From a checkpoint of a small transformer trained on Wikipedia: no biases in attention or MLP.
Each number is 500 + 25 x the weight over its row's rms, rounded and kept within 0 to 999. Layers, rows and columns count from 0. Numbers have three digits each. The size before them is the row's rms in percent of the matrix's.

# up: layer 5 MLP up, 576x192, rms 0.159, rows 111-124, columns 96-191
# down: layer 5 MLP down (transposed), 576x192, rms 0.0526, rows 111-124, columns 96-191
up111 115:491456538541478501518519495490500492491505515511497465479530525535507483490500537474468472469515531481524486511479522471507531497494507496534501467462485473499464477517527503512488466477482418508514497488526509446513481530483489472486469491514520548508487514516509494534514501491536479457
down111 109:535519523534525534498551504524456511560543488477527460489524485495474523515510490490497466523504534489549473533517497475527518517524516473505487493510494484485501504474502510453509465532482476496470488523498519514512508537488518482496479507486484510524487499460506513541525532495517466474
up112 108:533517474500511508528519488486524502479494562498560522529482511526473489510503470504482492488423501462471565489483499511463516498474506454505488493477446489530511504521493513505518515499487494501513511511504519531495494529560487489465510495513509497519481503487529475522455504537498493481
down112 115:483471542502482512486522480502483534506493499504560455498500466486458522456520527482467520489532505439510489502484502514491468501471469522530545522504455513494505509503517437503481495463458501520513512454488517481514473506515459575518498529508520488466494493482536484474475504491485506516
up113 100:497476510543488514466492465502457524514517516494531508508511514470483551474465502502493535514509524504457473499553490517514503514472529445475490499493505474516508508508517501516556434494470494500469488462516518531493493543526529512532520486525508498504521454532504529511482479457480474509
down113 100:509511500516469463482485488526498500497457532482494464497499461529509496503493462463490478497511515527526505506513506536521511475503514544469482488529547559500517509477509478513494493510498516484458492490494487471500493493518479511482475532514456519503492477480470512478490505549514537543
up114 095:470511446487518506517482500518502490566495501480493474538478502537504466489511502475518504513491527489507518475563467511524549486465490497464490482471470469464518513493425517509532480530524516511530538484542498458515529507517473496518454495484560488486475522476478513521535544517486470490
down114 099:496459530499455526523492490528481502478462505516462527481534462499476503498492499522480488488527497567460540496479513520512501476509487505511503544499522492537516479459499477480517506477476507505510493465505570494504473469534507515532530508477483464521550493517527499480515466515466548492
up115 097:486518492452486529545513475467441478543496474498536500543523518506466526543484526498495489496489478496464537483491504493508504516470457515473496506500481466511492491500485495536487517472502505480504494515495506498469476505502439469501483497493514464490450515477514552520541545491486488543
down115 079:482489477467492455469498478444516506521520473462477541579448557522517459490475531483511484513465482485522494503517495481515516519479517486432492491472496486519458491492479487491496498503505509498513485531475523519494502470533505543522460535505466506532452531489501506529555519540498493476
up116 096:502464494512500513507498513547496544519537498518450454500543509501480529498523484479560534529527501504485516510441500479484494498489523514504512473483518476481467532520462496504494532503526473486475540487530490484532474477537488525471532448512525512484472507474556499475492512458527509483
down116 091:508524463563510460526468503473508553468519482468478524529492501536506541503501493458496508500492520515528483533469512513530462453532530496466477482438482505487537521478490514462511491477485471489516512517471521484517541483508497488467504535510480478463487534527526482487478508469512509473
up117 103:473507475517517476489487541469467473510539523490518493484486586501492518457487520534496514496490533506454501513550435493486536481532525457489468491471450533526537505504503501515473508471477484480492523442503513512488498527480531486506518530509496507490532487492523477516489499497501509472
down117 104:499494511498533522511472520415489497537493496485514508455534525523522489503470504510508534511467524504516483514499492472491550481490518469470508540513507496529533489484483529504485502502503521474494520480509506504478503461481543507537469479517488541542468553452504466549509514522515502512
up118 087:458498500489497469492540495532489439484506552511513521519459484498503508541482509527531506499470463477500509473490515472498492512528494493517499544511489529474474539478519509506543504468492491530489521487440496560523501471504530489476518484493481522462464539494518503503474491510486499530
down118 089:495447508522474490505517525503551524488504450509457555466468506493501482480538504479538521484483460492516466480495511519528493515500503458540527506520522479523449452527438477515492475485487510513461518477478532490491523543496495486489527501537496476506534539516513534457528501467508480498
up119 105:520488492505535548514484510486505452522505505504526528538495501520507482496529550492517521480511510474430496496470490534506532489514478473489514488520520534502514531530503506508494509485529476499482495498536492475501468533488511491496519523475511466496450520505519497533499534506492493498
down119 102:497509506529512532536479491470522506487505457507499499497532459509517509526522543512520506512461471486489463531478527564489499499504501456462498484524507478508510502487509520534541511539545501550509539497511508448527487521527522467547432534533484492510486470500487511518486529490468481495
up120 090:472535539490475465484456493530488442457498570556494497518507516456542532470497478511509487492480485506487500501534513527505552494482513522502495464497501492491495524474498518501456466511487474513462463455470455486526483547508509458457488482478498520499512517523513507523479500532535527489
down120 087:531521482493478495538521506504493511567481536481527487499449529480517508499527536496457517523467487512487484523441501486501492499481525497505521510494498458465503465506498510489479516514513497480518498547532530459498498548457503523533427511506464436510493521495510506485481515461493479484
up121 103:457547485439504521473470481497547456505469504419449503468472533514475498492501536531531450520494480486482473519472487511490435509518515486526488486523540493480464499487524519532542519529513501473491486506510501504488506511455500498495503503492513487505486484530506464527492507538498532476
down121 109:460508506460515505515503491499471500493499476494464474445488472543501520479480481526504457506452472494491498560503458519481555512534494524460464515519533529498544508467456455521499556487529515506482481542453530536489473513557493482531497480498516499493478513511515494545516421523451515506
up122 103:495476493546538532522529472512492490537529514462538513500507454555486475495487466464450503469480507506464499530501465464502545502521514520486501495497477541501509524497491508536500489502464541492460483463499526487502515475475503521520489484509529496499464531482490537467496509467506508481
down122 074:517523495478514481529464501478491514489461504537527525538504478553497488517515558494492468481538500501490496466484468516485530516511531533526504505481493521534530536475506513526499534481533482506497438472493504500541515491542508532563516509476492546498494506509522485505517459494486504528
up123 099:521497527466542475462494530558481520514530496504476473491507510485492513528470480504493559535519486489477508470490482519531529481487510479458509525522527451479583498515495532482487531509459480512508514486499474509477511506457485515520500505520550509514491517470498549547450516490472493519
down123 093:518453505553460477490495491504490537462477535464481520515525499500474505498439500505524515508517496489496522526491489489481484522477482466500502493522477500485447512518556508532502497497506543497507485539526482584449489532520480490472529481515521491551508504481494519548501485479499462460
up124 093:507507476491496486503472486539478557512513529527547497466479530504455487506455469539522495508450509476498469522463498490476506495515508509460489489514466492522513513488506498510513494453546515499506506469524506506460491518465494520479515461533518498493536517465446466547536469499478486524
down124 088:505530519520507498469530496514490540527517478456518499467460505471485504487531491476516472505542477495494483473533458520479516459488498488519429523505522511501494511487502456478528501472485519477509516483452497437495460540534528471527535530521488472456482482509519527479522499525504540518